{
  "num_hidden_layers": 10,
  "num_attention_heads": 2,
  "head_dim": 64,
  "hidden_act": "polyrelu",
  "rope_theta": 14700.0,
  "attn_scale": 0.132,
  "extras": ["local attention windows", "value embeddings", "an embedding shortcut", "learned residual scales", "skips across layers", "weighted sums over earlier layers", "capped logits"],
  "init": "normal",
  "init_std_qkv": 0.0334,
  "learning_rate": 0.00169,
  "beta2": 0.95,
  "schedule": "wsd",
  "batch_tokens": [8192, 16384],
  "doc_mask": true,
  "max_steps": 11181
}
Each number is 128 + 32 x the weight over its row's rms, rounded and kept within 0 to 255. Layers, rows and columns count from 0. The size above them is the row's rms in percent of the matrix's.

# layer 6 MLP up, 640x224, rms 0.131, rows 372-471, columns 96-127
size [108  95 105  99  95 104 104  99 104 102 106 107  83 105 110 106 103  97  99 106  95  83 101 106  83 101 100  99 104  80 109 103 103  84  88 107 109  97 102 100  96  92  96 104 107 100  90  93  93 100 107 111  85  94 107  97 108  79 108 108  98  99 105  97  99  97  98  86 103 101 103 102 102 103  99  96  99  95  97 100 104  87 104 103 102 101  93 100 102 101 101 100 106 100 107 105 103  99  99  97]
[[152 172 100 104 155 126 120 180  76 201 138 129  98 115 140 123 133 143 112 111 145 102 132 114 158 181 102  91  99 102 194 149]
 [121 145  94 169 138 135 106  81  90 162 105 194  85 159 152 159 157 164  88  79 161  74 178 101 155 167  86 117 131 108 170  88]
 [ 47 127 150 102  86 120 135 148 209 139  86 159 128 163  93  98 119 113 121 105 159 133 119 173 144 105 104 131 149 185  87  96]
 [165 186  97 117 122 100 108 192  81  96 115 122  51 135  54 126 105 172 105 133 121  88 143 101 170 188 118 120 101 147 190 133]
 [139 181 141 141  53  66 131 154 140  94 143 112 154 136  89 198 142 154 167 178 109 148 148 183 173 101 107 147 195 150 118 142]
 [133 154  89 139 168 141 179 106 191 121 182  93 129 164  85 110  80 118 132 125  93 157 153 115 138 128  81 129 122 143 168 147]
 [163 108 141 142 141 162 101 131 138 124 107 113 133 137 104 159 144 110 101 116 127 152 118 124 102 111 155 136 132 144 154 139]
 [130  84 171 133 134 161 132 151 124 103 149 111  62 108 141 163 141 118 173 154 127 106 137 194 174 165  76 140 162 128  97 109]
 [ 81 148  86 118 120 146 121  86 168 118 114 159 127 122 124 162 104 173  46 121  90 137  99 124 112  70 117  77  89 178 141 111]
 [102  65  95  80 102 167  99  72 157 171 155  87 146 145  84 106 158 175 122  91  90  87  90 129 115 143 103 125 112 163 131 150]
 [200 117 160 124  74 129 140 129 137 122 165  75 130  96 133 144 118 161 184 136 108 127 124 183 141  19 107 129 193 146 118 175]
 [145 100 111 117 153 104  68 166 128  94 160 104 154 162 103 110 101  86 142  84 129 132 107 148  81  75 123  92 163 132 214 127]
 [180 143 149 152 130 160 169  93 104 117  95  80 105 128 147  73 116 160 142 182 132 190 102 156 127 134 102 118 156 133 121 128]
 [132 167  74 181  81 151 117 123  97 156  87 160 138  69 141 130 138 107 133 159 131 115 125 165  93 115 125 136 145  87  79 114]
 [134 110 159 191 106 117 161 151 172 168 179 110 138 153 114 117 127 175 135 141 115 176 122 208 143  87  89 136 137 140 133 180]
 [135  95 157  98  80  95  91 173 144 137 154  99 147 153  93 100 141 127 135 196 135 109  99 113  50 127 172  70 133 176 153 193]
 [144 146 201  81  94 130 126 162 136 154 126 125 119 132 131 153 188 132 132 118 119 136 174 143 136 144 108 147 195 144 109 167]
 [135 133  68 143  94 129 150  62  79 160  83  71 129 154 135 121 145 108 126  98 165 155 153 103 114 136 145  97 114 141 108  68]
 [126 148  81  50  88 130 119 144 117  93 137 189 136 147 127 131 127 146 145  75 100  86 123  90 119 130 101  76 150 128 159 151]
 [106  64 158 191 112 158 189 148 165 134 132 166 191 129  97  80 120 146 140 155 169 142 144 184 122 142 171 111 213  67  39 192]
 [105 107 105 159 122  98  97 104 116 104 126 131 114 121 123 158 106 132  68 155 107  99  75  77 133 149  69 136 165 141 110 178]
 [129 123  90 120 152 135 144 129 137  84 127 151 164  88 129 165 119  87 131 121  94 158 161 147 117 159 142 111 139 127 127 111]
 [125 188 144 103 135  82 132  82 129 158 167  96  85  93 149 169 128 165 149 118 104 147 152 136 130 123 111  93  97  86 157 139]
 [126 139  96 133 146 152 152 116  87 168  87 170  43 129 139 154 132 159  81  93 134  97  62 116 152  78 124 124 111 100 147  89]
 [ 97 137 145  68 102 131  95 160  51 119 102 121 109 141 164  26 166 154 102 135 189 129 134 148 124 137 114 106 147  84 166  83]
 [ 78 111 118 144  46 143 116 137  90 157 175  54 127 163  85 156 127 166 118 118 113  95 129 104 111 128 142 131 199  87 124 161]
 [111 118 154 155 156 127 101 164  80  89 166 101 157 191 151  90 136  93 132 117 142 161 115 138  97 104 166 151 114  94 118  73]
 [ 98 113 149 113 162 117  82 184 125 115 140 114 171 111 112 129 110 150 143 138 146 162 145 169  70 117 108  96 137 173  97 145]
 [151  77 199 139  43 155  75 127 117  87 100  68 168 188 125 113 156 178 109 155 157 114 124 131  79 128 150  98 135 126 103 111]
 [153 147 153 147 100 107 124 133  94 138 108 101  97 174 181  48 142 204 160 159 152  69 145 145 106 141 142 144 117  80 106 149]
 [106 135 150 129 134  68  95  70  60 115 164 118 145 117 120  88 151 149  99 162 155 138 118 144  31 128 172 122 126 226  88 106]
 [117 161 160 139  89 126  55 141 137 150 118 133 133 181  92 102 151 211  83 185 145 144 172 121 163 135 161  49 156 159  78 189]
 [117 144  97 118 129 137  96 121 148 165  86  68  82 151 156 182  89 132 102 155 132 125 158 151 140  79 145 144 106 156  78 158]
 [102 207 167 116 132 155  82 121 172 159  84 138  64 146 216 134  62 160  91 159 108 120  98 157 138 102  82 130 142 151 131 145]
 [168 100  77 165 126 168 163 109  79 139 132 118 122 129 170  87 150 139 157 121 105 128 112 161 157 116 135 138  98  80 166 158]
 [157 156 181 106 123 108  92 175 124 140 167 104 139 137  88 105 103 121 113 158 136 138 134 181 125  84 110 121 205 133  68 181]
 [105  97 156 154 104 105 156 115  89 147 123 108 156 146  98  88 142  98 164  98 176 185 103  86 138 148  70 124 128 130 109 123]
 [ 96 157 150 154 140 106 151 155 101 150  90 158 123  68  89 152  69 136 111 143 146 125 157 173 145 149  96 133 119 102 146 152]
 [198 120 150 114  99 152 119 138 158 130 155  68 150 153  67  42 135 197 164  93 121 158 134 139 146 123 120 119 111 104 101 104]
 [ 85  85 153 101  96 167 105 115 120 101 151 133 159 122 106 136 153 110 102 120  94 130  74 187 116 129 146 149 116  72 107 120]
 [129 147 132 130 101 139 117 174 115 100 112 143 130 152 131 180 158 136 147 110 116 110 158 112 179 148  61  90 213 109  67 114]
 [ 71 109  79 121 114 153 123 122 130 131 140 128 165  97 108  79 119 167 133 106 119 167 107 130 137 110 119 108  86 158 149 115]
 [ 78 149 103 113 134 106 106 153 116 158 149 137  96 146  87 152 133 166 108 129 121 107 135 118 175 124 107  67 100 103 212 140]
 [121 103 136 100 118 120  78 132 151 132 135 140 119  92 175 131 117 186 171 124 106 112 129 204 173  85 100 145 145 137 137  98]
 [170 183  93 138 136  81 172 138  70 169 130 154  74  95 129 128 151 184 100 123 115  68 114 146 175 165 152  74 122 129 151 107]
 [153 100 122 107  99 128 164 163 147  93 151 136 139 177 153 133 103 116 157 126 133 119 150 152 140 101 100  77 148 105  47  89]
 [106 150 174 131  92 152 130 123  86  96 184 166 160 130 108 159  60 147  80 147 106 159 143 126 145  49 212 125 136 122 129 139]
 [ 89 155 128 113 104 145  80 142 109 160 125 149 129 160  89  94 148 124  80 184 115 147 117 132 103 157 168 146 148 145  86 130]
 [119 139  54  91 126 122 102 124 112 178 175 129 136 145 121  46 175 200  55 110 118  66 138 168  58 102 162 144 113  91 101 101]
 [151 143 139 101 182 140 126 111 129 161 122 134 133 124 109 148  92 135 116 137 114 151 196  84  70  77 158  66  92 153 156 132]
 [122 154  80 101 159 136  77 167 113 170 107 128  86 137 105 144  82 125 126 116 142  95 132 119  95 159 125 132 125 112 161  67]
 [ 84 120 120  93 173 158 132  91 151 132 143 111 129  85 126 130 140 110  76 139  86 137  56 142 107  81 132 111 100 109  85 177]
 [173 117 115 136 155 114 131  89 126 173  94 134 107 100 103 143 123  73  78 135 170 149 128 131 141 137  69 151 104 119 123  61]
 [ 73  75 147  94 135 105  73 128 185 124 165  46 177 135 148 113 139 175 145  97 157 156 144 146 149 102  60  99 245  78 160 128]
 [151  60 144 125 115 148  65 122 149 142 152 126 191 101 127 146  95  96 104 115 134 143  85 190  67 155 101 134 176  81 126 128]
 [160 129 172 159 103 124 100 188 131  80 125 109 133  92 100 122 109 127  98 107 119 131 116 194  70 159 119 123 157 104 162 151]
 [160 186 112 171  77 124 130 188  94 171 101 100 122 144 130 163 163 122 135 197 128 100 150 138 100  97 142 133 181 196 182 142]
 [160 171 179 117  86 110 116 104  95 135 164 108 105 186 152  94 126 113 119  92 151  84 154 147  86  56 116 141 134 151 123 103]
 [159 114 159  91 128 115  96 146 110  92 110 149 170 190 174 140 144 111 147 154 167 181 151 123 127 169  88 108 165 180 148 148]
 [137 103 144 163 130  55 203 109  72 158 158 183 125 136 150 144 171 128 109 151 199 123 136 122 137 135 183 139 106 110 129  99]
 [111 137  87 131  97 114 118 155 158 158  69  79  85 170 128 164 142 121  99 138 121 121 109  91 103 148 148 129 156 132 107 158]
 [125 134 121 115 154 156 148 150  80  86 103 112  69 116 114 174 148 159 121 128 132 100 159 171 162 142 102  82 174 135 129 150]
 [125  80  83  89 124 146 126 128 124 166 157 118 167 141 104 107 130 143 135 155 112  66  51 195 184 168 162 119 128 133 115 171]
 [110 148 168 138  69 139 163 155 131 179 141 189 107 127  88 159 139 162 165 155 115  75 159 130  92 130 133 144 178 121 113 168]
 [133  90 176 143 149  74 103 138 130 136 147 146 149 139 127 156  82 161 101  98  85 141 139  83  80 155 188 110  84 158 184 102]
 [140  97 144 100 131 129 110  76 151 179  91 107 111 102 133 146 155 133 120 151 124 146  99 214 183  68 127  60 106 146 135 188]
 [117  67  75 144 125 147 140 146 127 179 138 103 112  94  99 113 194  45  89 179 195 144  98 110 142 146  98 118 105 111 100 145]
 [ 71 102  92 168 116 104  89 130 122 171 151 135 136 173 132 125 124 113 117 148  62  80 122 156  97 126 173 167 105 126 181 140]
 [154 144 157 143 150 108 149 125 152 116 179 158 128 100 167 150 172 128 185  81 134 168 123 134 135  89 168  20 140 142 112  86]
 [155 196  96 171 128 158 128  95 135 108 136 145 154 158 102 100 158  88 146 184 111 143 132 107 132 110 125 119  99 159  69  89]
 [117  56 105  91  93 136  71 119 137 115 168 127 167 146  91  79 145 130 146 114 120 102 146 203 153 132 146 153 148 114  75 108]
 [124  83  96 149 110 114  84 110  95  98 109 105 159  94 164  56 173 151 145 121 125 179 172 145 154 174 144 121  92 134 154 120]
 [135 107 198  78 113 131  95 134 129 111 169  90 152 155 134  44 106  97 159 198 115 141  67 100 116 148 188  96 143 144 107 158]
 [ 61 189 116 131 126 151 164 112 142 149 199 145 120 109  97 103  86 130  51 170 107  66 157 116 102 163 138 155  97  99 117 133]
 [118  86  79 177 141 124 151 157 160 149 142 108 128 122 164 108  92 172 145  76 131 153 144 191 174 167  90 133 122 147 181 198]
 [137 204 123 114 158 162 138 125 160 215 112 155  53 135 136 142 118 172 101 131 140  68 137 167 152 154 135  93 113  92 226  93]
 [122 116 112 160 114 133 126 160  97  75 172 157 171 197  88  88 155 176 212  93 129 163 122 116 159 148 111 112 131 138 149  69]
 [ 75  69 179 118 105  96 182 140 140  72 160 147 139  75 115 147 129 147 142 185 140 150 100 122 130 129 106 137 162  63  87 138]
 [120 179  80 201 107 105 157 108 137 146 131 144  88 140 157 105 168 155 117  92 116  87 117 101  97 133 154 145 124 162 134 102]
 [ 95 135 112 101 107  97 187 194  94 180 143 122 103 118 113 151 140 148 111 136 156  67 132  91 166 152 139  78 109 142 170 165]
 [114 112 177  82 161  93 138 163 102 177 168  94 105 125  93 126 135 138  93 193 134  99  79 115  89  89 140  98 178  96 153 119]
 [139 162 106 138 146 181 134 109 152 127  97 148 133 126 184 155 107 135 173  99  74 151 136  73 139 154 129  93  76 145 155  91]
 [121  87 114 150  68 156 158 156 181  97 127 127 122 155 152 154 194 163 128 183 161 149  97 106  80  60  94  88 173 133 151 176]
 [136 166 155 196 103 116 107 109 151 108  86 122  87 142 134  99 139 123 136 135 201 172 146  56 131 155 129 108 143 145  95  89]
 [ 74  84 145 105 152  97 116 181  77  76 152  95 140 134  97 132 119 161 127 190 118 177 147 108 134 143  46 119 140 109 118  69]
 [158 177  77 106 130  93 151 143 151 197 135 108  64  78 139 169 147 135  68  74 117  98 142 175 209 124 117  76 105 140 160 159]
 [123  74 101 154 153  97 164 123 124 184 131  98 137 169 105 125 141 143 127 106 121 106 115 182 129 147 163 163 141 210  81 112]
 [131 125 159 125 146 104 172 124 153  99 119 119 136 131 179 117 166  75 160 137 148 153 132 146 100  95 117  72 183 114 136 135]
 [ 83 200 176 117 124 182 184 118 108 131  79 140  97 160 122 175 139 138  63  96 135 108 132 120 117 104 157  86 104 143 192  86]
 [111  81 124 154 124  95  65 148 121  80 171 124 128  73 134  74  95 119 179 187 104 200 150 238 174 133 109 139 119 123 118 128]
 [184 127  98 124 125 131  65 154  97  63 147 140 150 150 128 103 139 125 110 161 135 137 120 153 157 142 119 145 129 116 196 154]
 [141  98 150 169  57 182 142 138 128 164 174  33 163 127 125 124 151 107 125 150 119 165 140 157 114 114 158 129 168  90  47 160]
 [ 74 180 139  94 102 152 126 135 164 141 146 142 119  94 132 127 116 161 120 148 114  99 129 142 100  96 153 107 141  79 146 114]
 [104 127  87  94  77  99 152 151 159  87 150 157 163 136 118  70 137 134 149  85 138  93 108 124 104 154  37 151 111 150 119  77]
 [167  91 136 145  63 161 123 109 123 129 102 132 166  94  89 131 168 168 136 144 104 133 177 122 134 134 175 132 131 147  58  84]
 [109 156 148 131  64 108 141 156  45 166 106 142 117 172 113 131 131 170  90 151 122  82 180 106 103 153 111 121 114  92 180 140]
 [172 145 123 187 155 129 137 156 154 157 103 163 134  93 114 111  80 123 161 148 153 155 171 125 185 120  95 130 130  71 136 145]
 [172 170  90 150 109 146 145 141 123 214 135 156 115 104 203 129 168 145  65 140 165  93 137 123  63 134 153 124 179  81 104 125]
 [118  89 147 159  99 108 167 100 187  89 170 149 171 151 100 113 119 129 178 167 138 156 102 120 124  66 151 141 145 162 166 131]
 [110  94 134 127 147 112  86 150 153 131 183 122 175 134  99 120 118 112 103  82 140 156  71 127 133 130 151 107 200 177  54 106]]
# layer 6 MLP down (transposed), 640x224, rms 0.122, rows 372-471, columns 96-127
size [102  95 100 103  96  96  98  99 111  95  96  98 112 101 103 107 107  95  89  96  92  93  93  99 122 107  87  96  93 117  92 101 100 105 110 101 100  98  94  99 100  96 100 102  93  96  89  91 101  89  98 102 102 130 106 100  96  98 101  96 102 114  98  91 109 102  89 111  92  95 103 102 103 104  95  99 100  98  98 102 105 105 106  96  92 105  94 100  94 101  94 109 101  96  88  96 107  99  95 100]
[[163 139  74 191  78 155 127  88  82  70 137  91 145 184 140 189 169 169 149 127 104 107 152 156 169 171 147 110  94 157 158 121]
 [157 100 121 116 155  75  64 188 108 122  60 106 151 131 160 106 140 187 184  61 166 116 134 183 171 125 103 172 120  89 132 119]
 [143 140 136 126 166 157 118  66 119 137 106 136 110 171  91 103 124 100 114 110 137 175 132  92 114 136 138 104 107 159  92 100]
 [138 155 158 174  90 177 113  49 202 125 112 168  80  80 110 171 124  96 150 124 127 103  93 128 141  84 174 192 130  72 106 182]
 [109 152 139 111 162  93 143 143 119 123 134  86  89 132 120 143 109 150 114 113 111 130 171 113 188 107 141 204  99  94 155  98]
 [ 58 107 124 125 176  88 151 141 106 101 126 103 108 101 212  89 135 104 128  86 109 212 139 119  84 138 103 110 176 145 106 139]
 [128  87 130  97 168  98 134 147 100 178 168 148 189  94 112 144  71  61 114 116  71 112 129  94  82 167 105 129 105 134 155  95]
 [ 79 124 166 158 161 177 162 116 159  95 142 125  88 120 159 121 200 109 141 121 114 148 146 120  73 168 182 193 215 190 104 140]
 [ 80 121  82 117 143 128 103 116  86 133 116 102 131 147 112  60 101 127 100 115  73 154 162  92 159 186 115 130 177 151 101  74]
 [151 119 145 171 134 143  91 127 184 132 128  86  77 184 109 158 147 141 132 117  91 148 127 122 136 165 125 158 128 137 108 124]
 [162 141 143 171 162 146 161 141 152 117  97  94 138  56 143 164 121 157  99 145  95 110 115 134  91 172 161  99 113 107 118 142]
 [180 134  62 128  86 111 122 157 180 147 142 108 162  94 133 188 205 151 143 122 123 165  65 116  88  81 104 131 166 112 154 174]
 [136 143 106 119 122 165 132 104 150 131 162 134 128 150 155  86 162 106 131  59 147 141  27 104 173 126  84  42 180 203 137 109]
 [181 133  95  61 157 121 165 130  88 156 136 184 130  93  67  84  94 101 106 111 150 148 126 113 121 101 125 112 187 138 141 140]
 [157 145 139 110 122 142 101 188  70 173  70  89  12  88 115 168 123 169  87 116 115 138 139 146 144 147 142 134 111  90 130 144]
 [140 129 140 112  98 129 140  87 143 139 126 109 125 167 177 101 137 194  94  76 159 108 129 112 131 139 154 123 155  99 140 154]
 [117  62  54 192 164 134 144 119 136 122 180 128 172  95  90 192 152 109 129 157 146 176 171 123 153 108 132 140 112  92 148 184]
 [153 131  78 127  96 120 125 151  81 145 105 108  88 138 149 185 117 121 146 125 151 152 133 161 107 137  96  90  81 147 167 127]
 [100 129 161  93 156 146 109 106 102 117 164  89 136 171 152  86 151 139 131 138 122 126 158 125  84 148 112 114 171 150  64 136]
 [166 146 126 146 141 167 129 143 142  65 106  85  74 148 155 167 180 123 111 105 111 140 141 164 123  88 146 124 166 122 149 116]
 [137 103 120 150 172 132  87  89 153  76 149  84 144 175  74  75 136 168 132 124 178 175 140 123 146 188 113 123 137 138 149 148]
 [120  66 111  87 153  98 168 154 139  74 118 113 114 136 131 133  68 141 124  43 124 122 109  97 135 130 113 101 139 180 129 120]
 [ 69 131 171 126  89  97 106 111 165 140 160 168 131  46 157 163 174 153 132 132 162 153 114 113 167 117 125  82 103 100 147 139]
 [162 130 175 201 142 122 120 142 148  68 133  95  93 163 141 122 108 167 129 122 141 125 101 126 130 160 132  91  77 187 138 122]
 [129 199 134 109 150 142 134 112 127 109 170 135 116 133 182 100 103 124  98  81 132  93 144 143 150  55 112 168 126 100 160  84]
 [118 135  98 162 102 165 103 150 150 144  77  80 110 108 161 119 185 103 100  93 107 111 141 179 115 155 171 111 174 214  74 115]
 [127 188  78 118 170 164  94 112 117 132 175  80 101 149 118 154 111 139  92 123 130 135  72 143 128 143 100 162 219 144 150 130]
 [147 118  96 122 136 108 162 119 115 192 162 147 121 121 182  70 194 132 151 133 157 157 127  65 184 157 114  92 146 203 103 177]
 [164 103 127  90 120 110 136 108 123  89 111 104  97 165 108 139  97 109 153 130  75  70 143 159 203 130 175 148 101 127 117 110]
 [168 167 121  89 132 178  72 125 138  83 156  98 126 134 128  82 192 171 129 103 162 132  73 173 169  97  91 101 174 110 104  85]
 [176 171 135 144 109 117  77 128  83 158  81 110 135 127 116 159 133 128 112  89 136 166 112 114 148 116  92 127 154 134 185 148]
 [107 122 153 164 111 144  76 143 178 113  84 168 192 115  99 129  89 153 160 110 150  89 155 144 186 155 182 179 154 128 122 161]
 [ 95 116 165 101 180  77  94 155 114 116 103 122 121 142 157 134 123 142 134  96 128 174  92  89 125 126 123 132 118 131 110 105]
 [113 142 146  60 123 125 108  77 143 112 142 121  76 147 109 167 133 112  87 130 190  65 133 126 136 103 104  78 138  92 115  51]
 [112 176  52 158 110 147  78 154  97  87 113  76 112 126 183 102 120  67 112 150 134 159 114 142 168 106 163 175 162 144 182  91]
 [132 153 121  79 156 164 120 133  71 181 164 102 156 105 185 106 134 169 159  70 128 177 130 147 141 120 156  73 129 180 144 124]
 [118 134 136 114 165 128 132 114 148 155 157 149 166 148 122 128  85 106 186 158 138  48 100 110 204 141 130 165 139 103 131  68]
 [129 117 125 131 112 103 177 170 172  97 198 110 135 134 154 105 126 110 152 133 120 112 106 130  99  60 160 158 140 207 192 153]
 [137 131 198 131 118 143 127 122 126 161  91 110 156 139 176 192 119 128  99  94 117 127  80 179 155 110 134 118 121  65  66 165]
 [ 98 154 189 110  79  87 177 155 159 123 128 188 118 123 142 144 104  82 130 104 101 144 107 108 168  94  74 143  69 113  92 112]
 [127  94 153 177 118 127 123 153 135 156 112 135 129 158  73  86 153 195 104  86 126 159 161 125 155 117 141 143  47 134  80 117]
 [ 70 119 180 150  88 129 133 142  60 128 160 159 175  81  88 116 126 127 147 124  80 142 121 157 152 122 120 107 164 143 231  55]
 [143 204 132 133  62 155 112 145 139 143  92 151  62 145 135 120 136 130 178  85 120 138 193  92 107 101 111 134 100  93 117 184]
 [115 162 104 147 151 123  77 152 152 132 100 156 107 131 127 182  96 156 120  86  77  85 158 134 156 111 160 150 157 138 112  88]
 [100 143 160 177 167 163 178 130 149  52 137 111 137 127 111 160 111 140 180 150 158 116 104 195 117 115 172 131 146 126 114 138]
 [ 79 105 133  93  96 122 155 184 201 125 124 151 107 143 152 153  45 138  96 137 134 141 156 126 118  59 169 123 163 135 197 173]
 [164 100  83 202 115 140  91 144  82 153 112 158 155 176  95 119 167 147 130 111 168 146  69 146 114 170 108 183 147 182  88 178]
 [ 98 164 163 125 105 164 132 100 135 176 129 134 132 130  39 116 106  66 165 115  92 147 104 128 159  84 156 123 111 140 143 142]
 [140  96 161 222  78 158 174 131 137 122 189 159 155 150 104 147  85 187 149 144  75  53 182 167 135 190 113 166 131 111  61 147]
 [160 105 118  65 163 127 149 103 119  89  96 158 106 101 108 139 104 137 161 136 111 143 102  96  78 132  78  85  97 166 161 124]
 [120  83 143 110 137 107 108 159 108  77 131  68 185 196 103 105 139  81 201 144 131 151  73 164 104 165  81 104 114 106 147  94]
 [152 119 116  95 138 195  97 102  98  98 165 126 171  96 180 157 119 130 119 117 144 100 126  91  86 182 130 145 115 170 140 129]
 [163 129  97 159 166 137 175  93 106 124 169 147 154 127 113  90  82  75 171 132 106 128  94 140 119 128 151 220 136 180 151 100]
 [148 137 162 171 108 148 130 171  85 111 135 142 164 195 128 128 139 128 120  97 167 138 108 184 127 131 150  74 151 198 102 130]
 [ 61 112 159  99 125 144 110 156 174  71 120  96 104 103 157 136 180  95 114 169 146 120 182 145  93 136 136 112 117 121 161 120]
 [ 89  82 212 153 212 199 157 133 138 107  81 115 128  81 169 151 150 141 122 110 112 209 158 121 139 159 143  48 148 140 146 106]
 [109 177  92  61 120 138  85 161 128 143 104 157 111 173  90 189 123 120 154 100 100 173 102 100 132 150 110 196 165 153 161 142]
 [146 143 144  86 168 165 126 136 130 170 176 143 135 140 125 106 143 122 108 137 123 117 128 124 164 134 110  79 121 103 134  75]
 [ 70 151 102  63 133  79 146 185 122 107  71 156 112  73 161 126 109 117 189 132 142  87 120  82 131 111 124 126 140 147 173 163]
 [155 108 138 113 123  92  69 168  80 114  87 170 107 149 110 153 194 139  93 161 145 174 160 182 156 111 118 179 151 129 142  99]
 [160 112  82 171 119 136 149 176 183 158 126  68 168 147 132 111 147 100  81 111 156 186 117 178  85 162 112 106 138 143 113 125]
 [188 113 110 121 152 106 166 148  93 105  89 143 173 102  75 158 147 160 104 138 149 187 128 120 155 134 133  65  95 136 179 134]
 [110 102 115 186  79 115 187 138 126 165 128 145 149 151 172 171 123 142 130 104 154 197 148 173 167 113 125 136  81  99  75 171]
 [142 173 181  44 104  54 113 139 125 118  53 127 124 135 141 127 180 110 150  75 148 168 125  60 131  94 152 171 143 100 120 102]
 [ 78 124  70 105 133 160 140 163 124 137 107 133 109 110 107 129  90 118 135 115  90 121 160  89 167 116 138  84 111 112 119 129]
 [131 152 101 185  97 117 105  86 137 132 119 148 149 162  89 140 120  85 118 164  95 144 140 204 236 116 148 123  91 100 150 194]
 [110  85 110 142 161 116 191 131 138  98 174 145 173 117 104 122 115 186 157 154 100 174 142  71 113 113 169 137 147  96 120 167]
 [116 110 188 129  31 101 124 137 153 105 122 140 141 132 110 109 137 139 123 136 122 108 114 128 157 165 130 165 139 135  82 158]
 [ 91 144 145  87 133 100 142 122 155  92 203 158 132  97 138 153 109 135 140 148 158 152 144 190 134 116 182 164 146 111 115 179]
 [140 126 128 144 126  97  58 128 127 171 157 135 150 156 146 179 139 155 103 132 128 131 164 108 139 119 149  73 109 150 163 122]
 [166  54 135 113 145 131  68 130 157 140 122 170 170 125 130 116  87 135 134 119 137  97 136 135 151 128 154 161 121 132 170 121]
 [132 120 100 106  97 120 135 142  75 149  96 124 133 135  89 109  85 125 100  84  69 133 174  94 166 124 103 105 173 160 208  74]
 [159 134 121  59  93 154 100 135 107 132 122 145 160 129 169 130  88 123 148  96  26  89 132  87 147 137 143 125 106 165 121 126]
 [152 125 119 174  96  64 158 155 115  72 137 134 176 175 101 102 135 113  99 147 116 135 109 150 132 169  98 136 104 151 136 195]
 [149 116  93 127 150 165 138  52 114 106 144  92 101 103 131 149 103 127 132 139 127 127 157 103 107 186 118 171 148  88  57  95]
 [122 187 136 174 140 176  94  94 142 133 128  74 119 141 161 157 120 110 123  65  40 144 130 114 115 209 139  74  93 105  84  46]
 [120 103  88 148 135 135  92 168 174 102 105 186  98 110  85 155 179 156 172  99 114 129 110 113 176 114 180 106 138 148 162 101]
 [117 128 159 146  95 128 145 141 114  43  96  88  53 122 152 100 136  73  79  93 109  87 117 134  69 131  99 120 151  98 169 152]
 [183 172 206 174  79 118 113  78 170 131  87  85 135 189 156 177 104 135 138 130 145 120 113 162 182 184  56 141 185 146  95 128]
 [115 134 125  58  90 130 123 161  89 160 186 157 128 114  70 119  76 103 143  97 134 159  95  54 104 104 119 121 144 180  91 137]
 [163 145 110 176  94 102 108 110 168 157 129 161 146 118 177 192 183 154  94 202 143 148 104 163  98 169 152 147 132 103 139 156]
 [ 82 146 113 124 151 134 146 106 115 122 129 119 132 129 102 159  95  91 144 144 114 146 162  77 134 118 123  81 175 114 141  83]
 [151 123 203 161 122 177 130 122 165 154 115 131 143 149  93 102 117 111 130 157 192  77  83 129 131 118 152 197 130 103 132 149]
 [105 147  94 124 123 142  83 122 126 119 127 206 155 108  88 155 109 167 121 116 121 122 180 123 168 144 129 120 136 128 148 147]
 [106 160 122 141 108 124 162 163 147 124 150 152  79 135 176 113 133 160 144 101 111 198 142 163  79 108 124 120 115  85 124 112]
 [158 121 130 218 112 125 134 107 157 111 141  92 145 137 158 150 127  97 152  97  72 156 166 119 106 132 178 139 123 120 137 103]
 [107 101 151 143  95  69 147 145 127 153 154 149 132 117  68 152 146 180 164  97 124 114 169 144 166 168 116 195 136 132 102 154]
 [128 134 150 120 162  99 115 121 124 125  62  99 138 127  94  84  83 145 180  87 149 169 167 145 141 112 137 107 172 148 132 148]
 [154 155 164 158 169  91 111 147 105  83 136 131 139 135 100 158 183  48  88 129 205 187  78 154 165 162  73 117 146 113 135  93]
 [173 129 209 133 115 143 145 106 107 135 112 123 147 155 136 150 115  96 137 112  96 143 162 106  64 126 142 119 132 140 114 161]
 [102  73  99 116 143 103 131 147  64 137 137 133 110 135 140 132 113 173 153 101 114 140 115  97  83  99 160 152 146  81 149 159]
 [173 174 109  89 136 177 107 127 173 143 163 130 154 126 127 166 112 116 151 124 155  65 136 172 181  85 121 137 172 161 120 136]
 [134 101 116  97 125 150 117 117 189 149 103 142 159 116  57 152 125 120  73 155 132 228 122 109 118 152 101 117 162 182 140  89]
 [167 114 134  67 144 100 105 117 160 145 146 181 146 160 142 139  74 102 141 115 127  99  69 179 150  76 114 151 157 127  95 114]
 [ 76 129  86  99 153 135 166 156  92 190 119  81 119 105  80 163 149 162 124 111 129 144 110 118 190 206 113 138 156 182 129 126]
 [132 115 132 170  91  89 168 155  82 112 114 135 175 125 138 143 143  96  98 112 141 152 154  69 126 139  91 139 130 102 100 163]
 [162 135 116 148 137 127 115 126 105 161 109  90 125 139 141 194 106 100 137  98 125 167 126 102 121 122 112  81 148  86 166 133]
 [115  63 136 148 122  97 106  66 122 188 151 113 158 129 119 200 104 109 147  59 117 145 110  77  92 151 100  80 129 174 111  90]
 [147 109 126 130 119 153 106 118 126  97 133 146 141 162 156 127 139 148 113 166 183 165 169 117 131 160 130 164 115 146 152 151]
 [100 125 121  98  62 125 131 123 115 108 103 114 120 185 175 135 132 127 149  71  90 101 153 120 111 128  98 178  93 125  72 143]]